From a checkpoint of a small transformer trained on Wikipedia: learned positions.
Each number is 128 + 24 x the weight over its row's rms, rounded and kept within 0 to 255. Layers, rows and columns count from 0. Numbers have three digits each. The size before them is the row's rms in percent of the matrix's.

# layer 4 attention output (transposed), 512x384, rms 0.0227, rows 246-255, columns 144-191
107:127151118152139104070093115143079114161121135166126118112149164145117184100163099128149142143175114151118142147131113146088111090136139126154089
103:134117099093134163146118147098093138110123101074150131131140103135133078123150129122133135128139113153128069114124138172152124161136159124142167
100:141128110130119134117113113131124120129106072116133149114153173137137119133161158098132126138170124125143105096124142127176088132129151136127136
101:124124146119098107138126099086125156130097150149135099124138114147137169152112112092090143109066143125141172151132110102077130099123116131130113
108:114143078137111141149129112116146149103124131142128126094124151113118126123120164146116140168120143133116146149171134108088127128146134117133100
106:144142140139158163134133119080133135119114156121124096165103048119095128141101129131096190077120141147103150167109119138112118139118106116103121
109:133113139112097124127161139190130129145143152144109134129124105126105168115106136149141072101157130077091178127122114133174108186125106119107117
106:107132121167123133106124128114154130122143140127097105153130142123102140176178137139137152090121127179120126142087126083137157101150140154130152
110:152138119172170138106117189110133063175127125144101130143131144112058140171167139159188116119130130137119161139083124106178079145137123106145124
105:099124138118074150142172070109149127093136159111133130129108098120188147102099097144083099089112115121124086129146143136066190114147127140100132
# layer 4 attention value, 512x384, rms 0.0263, rows 247-255, columns 144-191
105:119126113123145133073134126160145139144111202152105135115162113123124172146067114120131142162132107123117180091110126098156135095126117114139132
092:114124119130112130148125124112147202141160181131090130101125091117148150128112131120146116116108104133125117099153116144103149110123131120123097
095:142183141124134127144116184159122126132162092141116139178113184123121107143170142134122097096134166141068120132115124149120087141133147134112159
101:124103153129161122120124136168189103150143125101117137218145093126161086132124107137194122124139121132109135141103132114132161113116173106102159
105:129125130158087119133124130153099138140107108093153143112086202131115110115155133130119064148128117126108116116112129131160091137145131120105178
104:126114142087156129139125126075101136127105131119178130104118156131150078131133091121114136195142128136144107122168133116108157131130130154162130
106:135151154099122136138120168129159156125152115090142130138109147129137137077130123117072131147131175137165109156146135178127124106128117117144118
104:125088095084096129146139093149120141105165105107090128124122108140155141103142151106047129128132118111185128135163134134135164107107101146111106
100:137138165126152120102132192110153126127100130121180120147164163124110108145164082143140130184129131126128157160122142076156091117130129131136156
# layer 4 attention query, 512x384, rms 0.0242, rows 256-312, columns 144-191
117:109087133129125136103153169085153093156122130124095117159120137149102120082144112160101115153113106148123193101141121108117116152135137139125127
112:140115143126154141141143135097130100142174151101089149143123132122093184145079124117122122153137131131143136098154117111098115131134119108154127
107:140174137150143129131134143122139105146115081131144108161094112127168166161150106121156137127123101121104122102108144114152156111139119121138135
113:116090134104141150097137155146142147093114112131094137155150105123138083161123135129125122117094148168106086106125123126096136146119178157157137
095:105127121146166147146138111115132160100155108159105110136101118141079080076107148134114155071142124164089156114106132132171147131132113129132130
098:125159122131094116157136138163066166110102132103165126106154152116116121138125096141129135128160164114113107174131129115114147118128091142132136
100:120063107135142138126130111123159111161128139146095146181148145135078135098115140125107117196117107129150153113181136137131080179111161129132146
113:096149112118128155155128122173091177093143128128155116115119129132109086165103111124128165085188159131071090187113139123125138099118111153153119
113:132115111145155136112130088098096156159128060105101114112108138144143116130087148126101164098151101131173137077125140089098117138131124100095169
112:120190156114107130074101140156117146127100131144184128091131149115202113143145128133149126129101132128091119122109132167152144153127076109107130
103:124117123132148103150137106140077141118133095157150135172125136125122103103176115125140139144115178128132107160095127134148077150119101143098170
098:147173135112086146123154161154110176133138116096132135078108110121180116191073167122146134080096170154127093127115125108123137081140152108121115
104:133159149139177141131130164128096126150118081094153128136109127127151153154086136077147127164142117139137074103163147176140124102151077121169129
106:124142134106124122121129145107128070130159138125133141139117164133143093122136106099141118156159129133126100117142136194129120137130048154127143
097:134109115156133121082118105088138123169151129093103138132079128134125158064125098145141156110122086119135134108087122128128175138125132120133195
099:112111119150116133131130140099136097128120130105091104177117120158103137075124124122123086140131092148142167120124110117135094132130104128157146
099:127094103134110167151143174135136112141128130102123100141127124155093137135131096120106091184123148150097120136142104113150137127130148140169121
103:123127082150158149104144168142117142133122110094095113169123132132139090107140093142089123098130146140125146126129133077121157148131097147124133
112:128160176113120117129118114133158090084121147152174149109144169131081131119141150143133118104095162133123124184106117153117125103119136139126105
109:136117129126141143131136191127134108111121133133109141163131121111115102076138124101129113147151135105108110145171131128152155157115075106124099
106:115145116132104131133127124149139128142150115097137132136123097102182162157132082114139127180097132109174064100126135142128089161138126099138132
098:126138123124132145119128166135114100129118143107149138158130127133107152107102139114122116146179081108133156128171127099113139153102095143165120
109:123133138147124135142133119113171115122139120131098133149127129113150166130145112154118119118091144107165144113096126085132101137130197123087160
098:124108111172151116097107144117193116122128106175115139179129120109186143083176076140145097127098100121137113126133130119140165158114118124101152
094:115118105101111141149145140123129117134124170100116117110131108133087142149096169133125120122160107124148152121188144124092146133113138125171150
102:141103131137165138106142150091167120168094098127069128152124133128134106095157100147111127128110097128110154092145135117131166178111139122084138
099:136087141122155133129120118106145143114152129150106107171163142131146117113141149129119129141129104144109137109119144162126095129136182163107158
105:116111142130127118138116132114161081200115125150123157128106145125149133122155139129146115168084140119100110110134133180140112154097097145096142
108:121100088146132127113137134149102150095129134119142124109151140130104034143136159150150128120137164118092156142135115133104132166126155123168090
113:127130148125102136097129115106128119118128157142151138150097146121140097062166125114093143128172098119119129112126124166152124149119078128113144
101:134109147144126112126131144140160125113132144108147117105155112130093159148119149148143097121134178128108118172141117085101127122155183114171120
113:120174134138116113154123145174069144129121129097178101068150119137110130147096168104136110133191156107111096186166140124137126082142076125159113
111:126190131149113106126133125146050147082102098090189116070134116135155134133075112111145158061150140123167118142124117097113178080151119114120102
116:145147139156132136134139131098116122144144103060121108138148114132143155142084112098133140133190092115169115102131138119112128095153076128129131
104:131133177135109137067144115076159112146128097154074163139094120140122134109133166108134125097080075150127159119135120155139107125099153129109133
093:146111106157120131132160144094138120146139120142091128124094105110177124108136115138092150099081132128169161082145111108113152139125152105135155
109:132112157136117100141132163120164110122130128135109108126100133132118125071179112151144106105110112132145145122136113117144149117110161114135145
109:124129163157105112134118129098128147121131108126128122128117152131121145107178136149139112126151136120143114156082126130147078122133170122105129
097:136156151119122165133160144144104149128106125097162150108133125108134140150079116124127138152145131110116078131145096143146141080119104117148118
119:111128138134100104131094138119149101141107146133151143150139175129146154107197123169135092141100128112143118148085111145163091140121165146100160
106:132145107086137123137131138138113137098126159138143143106121115126098085138090173149112160066157131129137159124141122103083148112140113116133132
109:127138116128154159140139117087099130143141090115135133135123077136145151127106137120140178088095076122119163111121136109132177122134118103131151
105:135125118132169129112113130122154117130112079127096142139115104141155150166094126114127136085114090154134095108127145144142183063123127159117146
092:107153119122071140145149117144052142117123142095155115120125140150091135147105096126116151149160131113126113145138130159161116096127088154166126
097:128176147116121149094142120134116161121119108089154146110126118107153107151105127126133142111122125103109100146111139169139157072106110107129146
106:124151124120121157140150129135079130114124112130105119130117124108129110150107101145141156076141134132132092133092110127128141118139143158134137
101:144180117099132141134126108150117157099144140154130112079118125123128111170110127135154161096141160115097109170108154130127139116133118158152101
113:127113158115139119156139155110132104087137106131147115164139118128042134093156145116157114143105165134117105173127126133133077129131165130157100
109:130089094158146145143133119107100133137131117114068117168145121129141089155131130132124134146133084134148151087099131126095096178144143115141172
096:140098078133122127123125106146147107119127103114074122160167160131087113137126114132093114115101106118185143112151134101123112139141186130094176
104:117126135168118131124136119082136086180148126113145140121082117138133134069137136115117135149097105119116165109131102123168128134116124071110082
089:091148098144177139158149121161106124094102095082137076148161111143112122157107142106128122108134145168116092127124106112141153067137150156144171
095:094079112136122102129098137130173105141147174120128107134137127159100133109169173113120094171103132181087155120113114120104101169159128135144100
107:136100145162134123099143168122093116127130144093139115146113120140111124103143085112126109136178106133101117142115130105126196121118068099134087
100:121141126148104113121122135142110150128097103162135115048106144138123092150136186127120117122146157117145155130122140159130087114128152118125105
091:134105082121168149152121130149138138130148139141105126130167116144112103135110122124087125093126132146121149098130138088092151133133106108123131
098:120122158117102144146112118118125118114148143148171154149142145129139115090168105121124150154193169098139110149163141150145144153133069120091160
# layer 4 attention key, 512x384, rms 0.023, rows 256-311, columns 144-191
115:075151124148108065129065124130146108108115118139141110129095126124156138097130111092135144131152118144131145133131160166160094155146102114108155
103:108141141109126107125119077145105115140125139130147120109140127153134165139198112139129092136075142119161132141150091180136113116091127108113128
105:171115128152169119123123139090148146114127125134099187110155172101143115120090127144102132123084113134138109118107130140090133155136132133139125
109:082116089147110100129111080123122109151088119144101080133138112141084141117143125121151104099149116170121204158111135132157103107128108098093143
099:087137119137145077131066124136134134126134144171132092107137137110126108131138132071107129133167135172098133154098184146136155137178126126158145
097:117119130111130163152131131138095141121144123135122120123148128157125110158115156116131136181103127173116107108140116099109139120171134156203095
097:081152120144133126094121083123136125144113095134187130148114133155134145095129121125132161057173123090133166135129128115148097135094106107075161
115:145119103094131100147081149132112127119128158156079093122162128113095083178137138110129103142129111161133099127140171124109136120201169147175099
103:119110136119122103117143142126109158115107151114173100129093124095145106063137125140148109094170164115115117150129091110135139185094130177135117
107:182134099146132114146124175111141146127130117135070143155139110087135099157147144148149150149103120135093132109122154105157138118181156139152110
097:153141134078160099164115138083174133147111154105078115100147123128123082153168163121136149153138137138094138152129140070119173128159147138168086
100:101106093143111231154188119165084145129135121106117103112120122169140114126134121141129089145129128170136094145152060123117157118096105154166130
100:127125102130164101123091107151126131129123184110111086071168133091105118141152164193068123187079134120126131141101151153119141094161155146169135
102:116147151122165123135103116117166154135137166128100086084149170138140127147161144165109167160107097122101136154124137179117116087134113077131147
094:104106174107143122135104156112165137121133097139157102106109166124164115128128083124133145151116132133140123112105112164131114176096099121126122
106:070118109142104058133063099141157126107136136142144080137100129108136139117130123068105156115164113143140168145142178139132124131173102120088144
098:068127109137128095132066136144098116115128120152140065121129121155114136116114134081128145171105097178139140130123163158131129113166118137153162
103:114120153145130106132082139142105105129118142161086098129143096124134109114153113101141128144143109173163112136118111132158107120172169135166112
102:176152136091130152141140138115156144153131122136097186126149085133124115128099114144138125111125139126093110120146112083079148109132131129117110
102:112151113167140150118169117131139133116128123107133157104121157131125146114108130151102146129115118086129129102137086156136094125066126113114143
102:136150139115113122166097143125127141158111114098165153171122127126131139116148136142141124111091138155144139123140159131127121142144125116113112
093:104147124140119127107127119141126129127135115153154145149109145114137161093128111145117120085143114095139167091130135128197099113092131108098112
106:143117177116106141115143142098140112140120092092176189157128110118163118099086123115156091104119155119136062100127072125101140132074133148123132
097:175155162130131105106149148094164102125130095122122189131142127094138142106112134159152129104116140088134132117098122106127132132073148086087099
089:064113111143097144092121115145102128082123115145140134142122156153120170128172156135152092082135128111183119135143112109171112097100134134088127
099:112151129151140142098155111111142087123116112110153169126116109132130156088144112151134147102110137109131159127102095156157103162074150128087133
094:129136130136126146095162115121136156110110120129152161125124166128128114111104132162110132066137153117109161168116120131115129125072127126103151
100:142157138140190111126097125081129118113125133109111104161164129156133164146126170155171168157058105122112132105129120119113117133140150109155116
103:149103104103090152092153090131104117145132115143118110127073095142113150150143072091130140121157104149133190167103127085160109152136135140099180
108:123201150131166153157132165126160122123151100113154105123121128121137155102119118142121192133192145126104120111129148145159106157114105102084116
099:125075083122093096119136067138103122135147120146133138150116124125141169152129147074142112148144111116167129116144143096114113129131133141139151
104:162114102134116130124134121151094126095122123134098141135128143112120124147126145114100124171110136096127109119151148109113151132169137166161101
102:165088129110107103152146143158092145131142171138120138131115096076132068146122106095103100155139136161127117132113141113123146117170133171142133
105:108132150116126144114150134138124168094155153131150154112111167094158096067140112164101120134136156108135101127119129179078155126097131147107122
100:080154113140132157128141107135133149141136153113140097134116105156138139110136114168156112077165127150100170140137091144145109138097128104082161
094:091121138141115210149154134145085140150118097090143130152120114182149123102119133149151105133146129164143093151138027079140142134084133144159149
099:131142154133128121117130146142131116135141094144142130139126154109143132136094151086153139197128117135148120098130096095138099156122154129148142
104:153131146107141116140146134094145183142145126137145153133076169106173091144083117119117150133135175119094083116137133140060164176108113133150102
107:043122124118132198156161148139094131130129159121126069113137133210104110148125133168124110162143116168100117119136078124102138101140129134168126
113:170141170117110154145158163097142126115115067116121164157113129134160114138045147130131171121103140113132098101160133100088153132088099128131113
094:089134105108087121127138114182112157137116154118131107108102115116124117146128135090112111100177132102121137128127106117171102101172141131149128
104:148103123133129089079097146146122107128118134170089171132151136122117134101149103142141056105124116127163103103093111170131129134084133125085117
106:115131081144126121116127109109119130121129169152108098089176130119107126114108120152112103120147109123107172136105129165094146134113122100075155
102:077112123129116118144071152156115120125138146144114081118139101163122139174131124096120159152108110199128109136121178153125139138200119141160135
101:092120112118159203135168149122099141121126124116103132127151133181109117156127136171128101153105122171113102125140075126110150114140140156177103
102:111114116115133148156111146144103125135139154152104105119153134154110102131124138117120108168135120229116114117143119142110131135163135163180125
098:193134135124106147160143126160118126130149141125085164124148129102121098184139146123105117153093112125121103119132129132109135125152182145157117
107:161143149136188077134132125117154138143128173129100163091127149155143104172129123111100139151085108150123124122153114119117136125102124105134114
098:127102131092128102082117087143138125136088127104167120088103146107108138087157134131121135089139155105119156144124105127161134156110119154120143
092:142148133117093074097141142142142096140112105135154155141098104121123148095113129090145126081147150119142150165144101125126142154128097125087150
096:049117152109142131144124150148133126120140120123117069142104122163162149098124075100126138133148124177148117110127128142158135127123126151139141
105:116106115106126068152065125114124124129127147172100074117152117121106123132101138084105122140162132165121141130120192126117139125208120136136123
106:141141108131109037113056110125150130127119109146153115117114118056151137132149122066139133115146139099130165122112198146138127125162113121101133
100:146133143118118097134104133103127105108143127175102109134130178113124136129148099123120124126130115153172156105125148173158088133155150106118133
102:132112104143119173133148098122109161110135128129135109131105132140136135129126120114096142154153118112119093164112111098126167141136132125166158
096:099092120133148103100107124133149114156114136157127078109152151133112152111139130091139120097134119131162130153130146135180123140162123126100117